Weights of a small GPT-style language model, trained from scratch on English Wikipedia: MLP 1536 SwiGLU, rotary positions.
Each number is 500 + 50 x the weight over the matrix's rms, rounded and kept within 0 to 999. Layers, rows and columns count from 0. Numbers have three digits each.

# layer 4 MLP gate, 1536x384, rms 0.257, rows 1019-1082, columns 320-351
448514515433455478473527476430615533495504508559396578522540524456489419560500469516489509550400
532529520564418485562530453520568491570463467486527477438500478567582507470490595527560442541510
511467603490465495373458532582502488464424518534517506554515600507413464524532499398582450477417
357510460445505486524479535521473506485584476531553554442491444499496499533344473488508442518528
459411524474488498482541488408540498446503541500501511531440538530500519578531495451484505473408
500524609572519436488385498480454452340453615426389486463518562513563429481544545585426511502372
483494543536526446529491532495534478427411538378474504524566488539470493503467574572540416381487
469408569515457452517610582416526538470485448549500585465454484429466442419500489517400413442509
518523515502530525468429531459410494480471525474521480538522540454615465392526528456499579538464
523499438448609537443457505426357496466580523483548519492695495542443560533515517568633500442516
502465479476537511488496506429544588404403479453526463485504556485522541473599460413513480458481
505524537382533428472523549500414501463417465424503487456490462437573497474513544405432500560527
502508552456540499507439525559475523514475521453445476487548529547391506521463618488524510416600
523496501511458583552586515510425580417494418428420499525550451493512514402481559507525459429524
418592475511502591536474433526491521582421545446456451577492492538522536508524561450439467434615
553442493505487475451448542455541500547448448455469512408511456485491496482531553523490561456556
577493477512489588490485401486573433502442512469500473489571451493505465580475517611539515567481
507462525451487493500473540485592494507550464462466480496494467472510522516588586491533481555421
492468466602543432521522457518479513466454444452471557476435564496465506494476520430483459464556
422436590594529533479503558532507538409473613535416568509488554539497399425516506533501541504695
540460493554443438445586486524504494526489380462528397530583521537574507545515574512444509425534
511478482447576528556525482524444493547465499433462514533447428438562547488522557458526538473475
486380479477481473575486453575406535539572457503459535514468550458446460568514485530551461470411
352487431479512609426474497479530510439524463405627536503519520426488555515493534573489528552513
544557513528489431518533468458452412456489505502517477477382512427531552550486509477421468556500
544453498489562505510491495480440546468559523567471471424641625543461449447494424410576474452500
520401477560540486515415440508420454516474547459478441545464573468552471537479603524485569619402
502486537533384522476420582508487483566490480490471499493478536388508498552610487591482508478548
466495601456522514514509548490573465448630541503487465528497584500519463422483537593532539465501
437498532500487468484446484548466464496430431499544514494525495518457439588477480480523472548446
459552486437553522505502522498569501497552531508457506526522474481470510524489365526526489602478
480454500536532511569588531411437498593538448516499434526490497473503511524466540485453548559482
450489546458555536554468477478565603527485501491423464525548523532540484510586459514497555523454
515560438543490456387507632413424508524501425448533541594582559514466432475487479481569566480495
471494431445494423518516436437532575549441452426470453481517508409542514548565512437479526486537
487564547567494503554548516510540517492460556467450417596470537449568500446504555463615504444537
541477491492461464516529523474509476560398513515424552411455553441489552507549470393523496586593
473456503532527525428458419473469445503453435490518511534502428460482529520560427498524542491494
465430527520547540449528475509497483554482539464446525487429504473515588478471454589456534497547
516553532538543459555451564467482516541505534534359413389505521400543577572601525554498540498551
588566429461435419446560507514431491568475559405559508548499462460497482514488516526501553533417
486553497586489464509486523475489469564495410451424597516472514397412476531456572491460493466522
529419438530450485443438406459479534515543606447555516479545534519544524485434424460465574498498
543603462430508507434528552468409522511402553451485564442464519513413476412480478464376492495470
523551555485544549450509391487469470464496495492432582492479556525468376560455586460485563517554
468441436487497534579528573442521443503520397422495574508500502452503529522487515471505497520512
468418483522467493465523483496460523443449524526503511558550550526462535441501579519588402532420
480526593435524566443577491402410606432459604482475500467530509534464436484393539450481392344487
516493503493547490464489480450521493420526484425457504569523459551434530421418507551507417600419
450502514423552556433504447433552535489510390454581495431442598471505539463445481620499452505416
521583477449497501529462483510503609448508398499524565498460479530543522561482506537487502427503
576616360550431434581475511454466522585489477450477580469506439527635458453413516448419463493637
526505440497430589588480514458413490447522573490399404429542443490527531517481489403448579576491
473557544500584531493560553529486513566508476514478426483464504508561511600321461513511450478460
480559624527478518411514505451548464457486503499547576432457535559511500532453513433448496479533
418518546500464580606531452541485492513449439412468552469558608521464497454456527539430548536540
611478471438605500444512439454502492509498553537436498461421507577485483483442399502490531444490
508485543450587533464482541555495489465462453431526488480540575543502515549536402499482444494528
487412524597491582469519523495532506559459493503540599499549484404505443459533598461554513467532
524496506575501571503501474451548505481566555438506526486439513564612460398534543477476473510429
473415493405509502512430447427565412464592475505459479461527494502435518511494533417610459494553
409490452448494512458580513469422508520511533448549469578419425470363567552471603575514468541493
553512535507526506473462466476493455414429534381509512520509541504499565501502499554584465511543
450496484503472499504493465483442586481500512519432553460451476472488488419464520474596492480564
# layer 4 MLP up, 1536x384, rms 0.267, rows 1019-1082, columns 320-351
541510529570525476573548526532452529584543438585535538515532564523421577467478454604477483478562
423569485525566428497532471462530513429432440515533509630464523488479557577539431461543561420531
481550488626513437450388432453476487488486509457535403461515502520529498534449536513533512440478
536614487419410579421537520488545532414513537501495428522472460449502592530460508412584619479528
479475534540526419509545396462390526595440478554456539496532443501450524486446522524501443431536
492495440530485573616626587457464656582515420493534403544552402511473531458440490455496522458663
526463512524506539481607521560461465522526525534491438464477461550553448475422506508591509520506
435459496621478486445574504517501410507507553541482478590405512429540416420484479502505536535467
532451556443520428464558499493471450507512464496518464460497503573504498522495445483560462576527
548445478539547526331507562522498521494519583487491502572510528462522435404590511517575465503561
561412528522414534487462414480528470504458449477477397438392480539607546446419561484463487446366
471596414486483514591509472511395523473483563465474536512463560573469498474531513458498492464582
538592540477561508420442465465455410530456576437501439527471545562483522495479579457454525496612
473503544436421491460472523407436486476392478386348490465430460543509560580506562626547510540433
452496485468448402482521556441510534541466527478528513532561472472486475510520435622488542496496
499507539467400440464524575554529484596461499576548512533518504413433530518501575453573515571510
531541531518565526506613498486469554531594538566566475416464486404512532468407514395476517459530
567525437592532482501375508496468524521511492521424472514421525503475520444497467541572466514478
586476516539507566409575500439505500540507431545561502451553451527521485438615467513539462524490
419526572593543440534511552533484594458621513458445588519534566521534462496504504583444508469515
572484486552443488411542527487515537433522440488501548521599526440550558495519562552446360501565
498471416500592498545520507570498494491529480554592520521535574431489471421595505434546460504528
526532434567502539544509415582550515504480458517463473426530573502582522471448483606483507509515
499518522507477528502522502540494542489500585456607633473611519476567508489488538547519501553517
515422464533506441511521450508481474459543529480519516500541500497540475463479615521621465456568
339593564574550537493530529518459568416548520518575555476472480471471575567572445539517492488549
572575522484536535520489516517477515481520476452575572520619419466482521486514501512406482479518
453552598448484519504517483477548415450493597486523499400467551546414537491579511522475593555489
512445527483434546535514532454480349479559542523542466605461582517487553563419429476558581495444
502488573480469505429495470482450435462447396477473429538523452465459513494459455438527501544462
587577489593534474500586482556488488489536465522562503452547492545468527508462460509514456507539
483480461463590513519483507537522582451457503514493452517446498442467416486433446547576513541467
499669454548539433458566500471607428528543461530541520539464454508432511400531514547422434491499
471520431563498495491477486492470479528545472450449624534470473533546542569533536503578487469432
519482455547532491507432465525536604602387498480521455574473547553504518519442502415540538487456
585435459598483550467443444445515467442481471457512482400529517409507484557436510560490581478463
486470453549580455564445535405545477413453496499525566526460391512463482450553509459454496498488
576518583520457458494475486466544552511446512476530471510441473536461571475433542492500356482520
413430449469536473565514452483504506521463525415516504441460446489383586569461530557530420488586
519528475610506549573502464476557533566406496470496515566495473522453440502539477555511485599581
513504534536489554506514455518618436590431573564465515460525440500463491472501424497501547449535
462476478508438504439437421465515499605476435537536434507458506390432482405515502526530539457486
365458408491575434533461462538440537536553474463550519496520533495481481534447517499610476548621
496533562579482385401492478572571543468538506491551509531478441553415398486429509504528538489529
531412484689532587500541459494471459471479459469482497508478466455467506457502599495587430541547
527601456423591501442568481525478537484519596556485430413550499439541536434489470536544581508546
506463505525563542592506459464544515466521565332458475491540519496498572510421459549490568501452
545418429527429559469530518463445543562525518546472395537472479409517525539462496460450545573484
545498523439431520472529441541475498545510449531499458479629453515479462476532450512500435484468
545488526468579461460492430497502449471437515426446506470414459502457504468529451445450497529459
539436408534460581470505551526486523586446506531457436460528510555471497489372486433604449500474
442471468452498581460483492490504465525494524497480505505508451497514464514587519416512529447547
526510528576528530584486446482464512479543551421398490547496485447535525546386391412445588614392
428438424491526461455400538468476339596412481495532536500416429513562456510487572439482515461420
498470441473566486552430522456508495608521520551529450518535455535406513429526485518504568522538
457445534474519513554480668447449453518573430544470604457590490478441461521490439544573475379518
349438498517500522445472482518506454453531517431459475464516506443639489536512630520476503415475
480540501530542511568520435471533553407465627499547524510536512475469532476490536513468547462484
523406457541598496475526523556515538476504468530531506494496424548511567452537488538478509514454
481493503461447506550493469518483451475508436549542516447463490532525526582502549504524542408581
578502446545579464382451572519488518586576521556573512559472541581477501508456475582451566564451
490495488510499489544513504489503417503421520524406475508508559435465497516454456571456483489525
540428446423562528548427466479536466572413529472437455555526485515471501523490507523510496431584
576574477517471493557404459334418410530479446571533438526506539523478429488449461470487500406520
# layer 4 MLP down (transposed), 1536x384, rms 0.253, rows 1019-1082, columns 320-351
411493441499409483556466514463429544540490485513513400474491495486505516484487395397513513449587
483529522485572571454582425490510504431430492496365549547479457494523505553429469531494432510520
505512563520543527480499545447451509525492479499536421420487473448469479545506483388526544555503
488587479501486519520495439469552576514476463491443507536496494503461503518449505507483496539477
444562515471454535541573406391412577486562436498418592479472504557502517451585459512482461504499
467457492460587577505447480442436532539496421526459585510549467465486519633377477429640523477504
507486508560372531476525455544590593512507485514477478524533519508422485529516634505522485496389
398453482481505563474491579439462511456543481484546426452380484461469502480594481461553510549546
417502510581433425496486467462404561509541490479419488464467523549446505555491590554520477482443
449476498493511465411370594590507582412469498494485424548466526512472494447478536497507590384427
571599526443478560567627381533468507453509415530470444514656453564441477493524512496523520483405
500546556490538386438495543477419654487513505492463462458525481509550487480521475546446559558493
553567495477589478459429438569510535602416525561407499457406538525544399479526543599471562528405
571486476443521581588437666516463500471467521423534485497442574490500504560424514589480474513558
587446533533574517477479453488605600551560431454520447558651543451465437591491478505476503488421
509452508537453539471483567475498423473476480562510514453568613534567390504548466604538472511598
501522559470462442443494531491637547563477400505578471511501578503599546515537486549440437469447
483566469527527478409490528332479413475497563468441456492486469518441497460448630576456487478454
486522488499493494419487481507498517495423508508509447565556523491569581529455497434516483411470
604549553435496474498503524478564472493510567424533397557591575512525476502641495537497569483491
501537489603469510461433548491573518520469496472486553530514525593510559574464434527512484484547
545418470522550391471535493436511532481458489514520496514459528492479524492483461456533485490539
425553537478489492470429518455500454435486558568513496562530482434499497450460434520511523589504
505518522534502467605525525510474548528499500487564529552507488485538573497492470376548494560472
501412523504529487518591508474563541590557450471489535487557551519427478485553477545534547436470
505478495517435527595474473553484531613439464490498442414561454544577513530536536510497565519500
585506487479571517579478541455556516508520512450496462528509437446618538503570542379445474440521
518555491523441537491540526452473511559434484499496383462514489469501567570451571457562502469486
498532477505538556481547492507516358506444522544513589510473530491497666514446555448502479531484
440528580497531470510504545500557531504477434511529483529505468467608465446518572582501513507401
527483446514517463521502491591540445505526546367480479471545537552489440538610550503503439456480
540481508402476471467518521334510483543570449522515559484464501504408517529554472434564447427493
470494517520463508486437506539520394478575486507603603502538471411534486564439496435449445563497
478406511443608572508467456422552482447408516510455482515493619491497534532573538480470476496465
554482503466462430444524447502478509468512479431532491435367489438488449519537443513484560516579
437555521449462554408431564399515476475411573594558482508475532444507476461470531487565585527566
468504501513525456482513546461409503452510551414463453496553530484484529530494388405479664510514
507523429423468533497575537472534582529486526415459437461377572492515454565533464538540505502492
564469505549534508489483438510541486520506460356548436452522557530490422544458453512420492442588
546600476420402492469528502494472546477472534531546494548519550539484457513451514568512440577504
434584524502546478545532398503589519406517534531546449471566442429436492486496497468566516531496
477511559577527471480480555520512370498433543439496485501545455559532589508487493532560541440439
462461545403468447510533480452439485605517550467550557511518501545434551520536483494529520539495
518505472543544570530494494546554636511523434531388526572535478550524469434434516503484472578539
629520515500511495473491536396424455454576538529375477417457456534490473489519566474474527522477
483438428448514600480508389511547501479453420402451472498492535510480533557549389511498585500530
469547526576548590565551492517464544504446495518409580444472536380550599567438497489443566504654
462486558508461559517586428495521426517442506457423486495401561467493488542494423457483485381529
424466523452495573513515458528479522548518479520553485493425483443411531554484600500586475465496
519467530460414480445537512540487433509511488556448469424519475575453517515505591474493494470530
444494492528529579443502469443540414443457522471538466537618455564438525441520580509456535549511
482553498546451608487596485460425449554520520557467496491456452466507385583472491440519515422594
538458421550596586397446410470435491494484480473396392469500470401479387497535432537550638520507
550450425446464499520437513571394526510476490588501501468397478433475392492653555529492427592408
517496547520578488539525577658410481489519458450494443470501536558529494538583528544509501491544
501519444592541531457607536477513519484510499458494467476528581519524497584524465438521468489555
441538542500531491502455534469467508469438539643589569572564611505561508431554498483559453597443
420471466521544571482489501595492512573378554429559523431503447464493517470541450495460527556434
443530528474514582466555543481465603455502496518414568501518478468437578430514521556455475565482
453529501525479389510560498436568416517542580476566541482473474564496567510498519478535374426507
451490546473652538503498535505458537497510432506518510487466404479499459550542541509540524543498
490505500458502498562514448371515448471447461458536387416525569546535538455662469463507512557544
555519527487517481505468605587529545511521490489496564537540485469479428361595479458475412553450
564497550497494499490496487482389379482474453503476492425502568409548534530499450469486457483532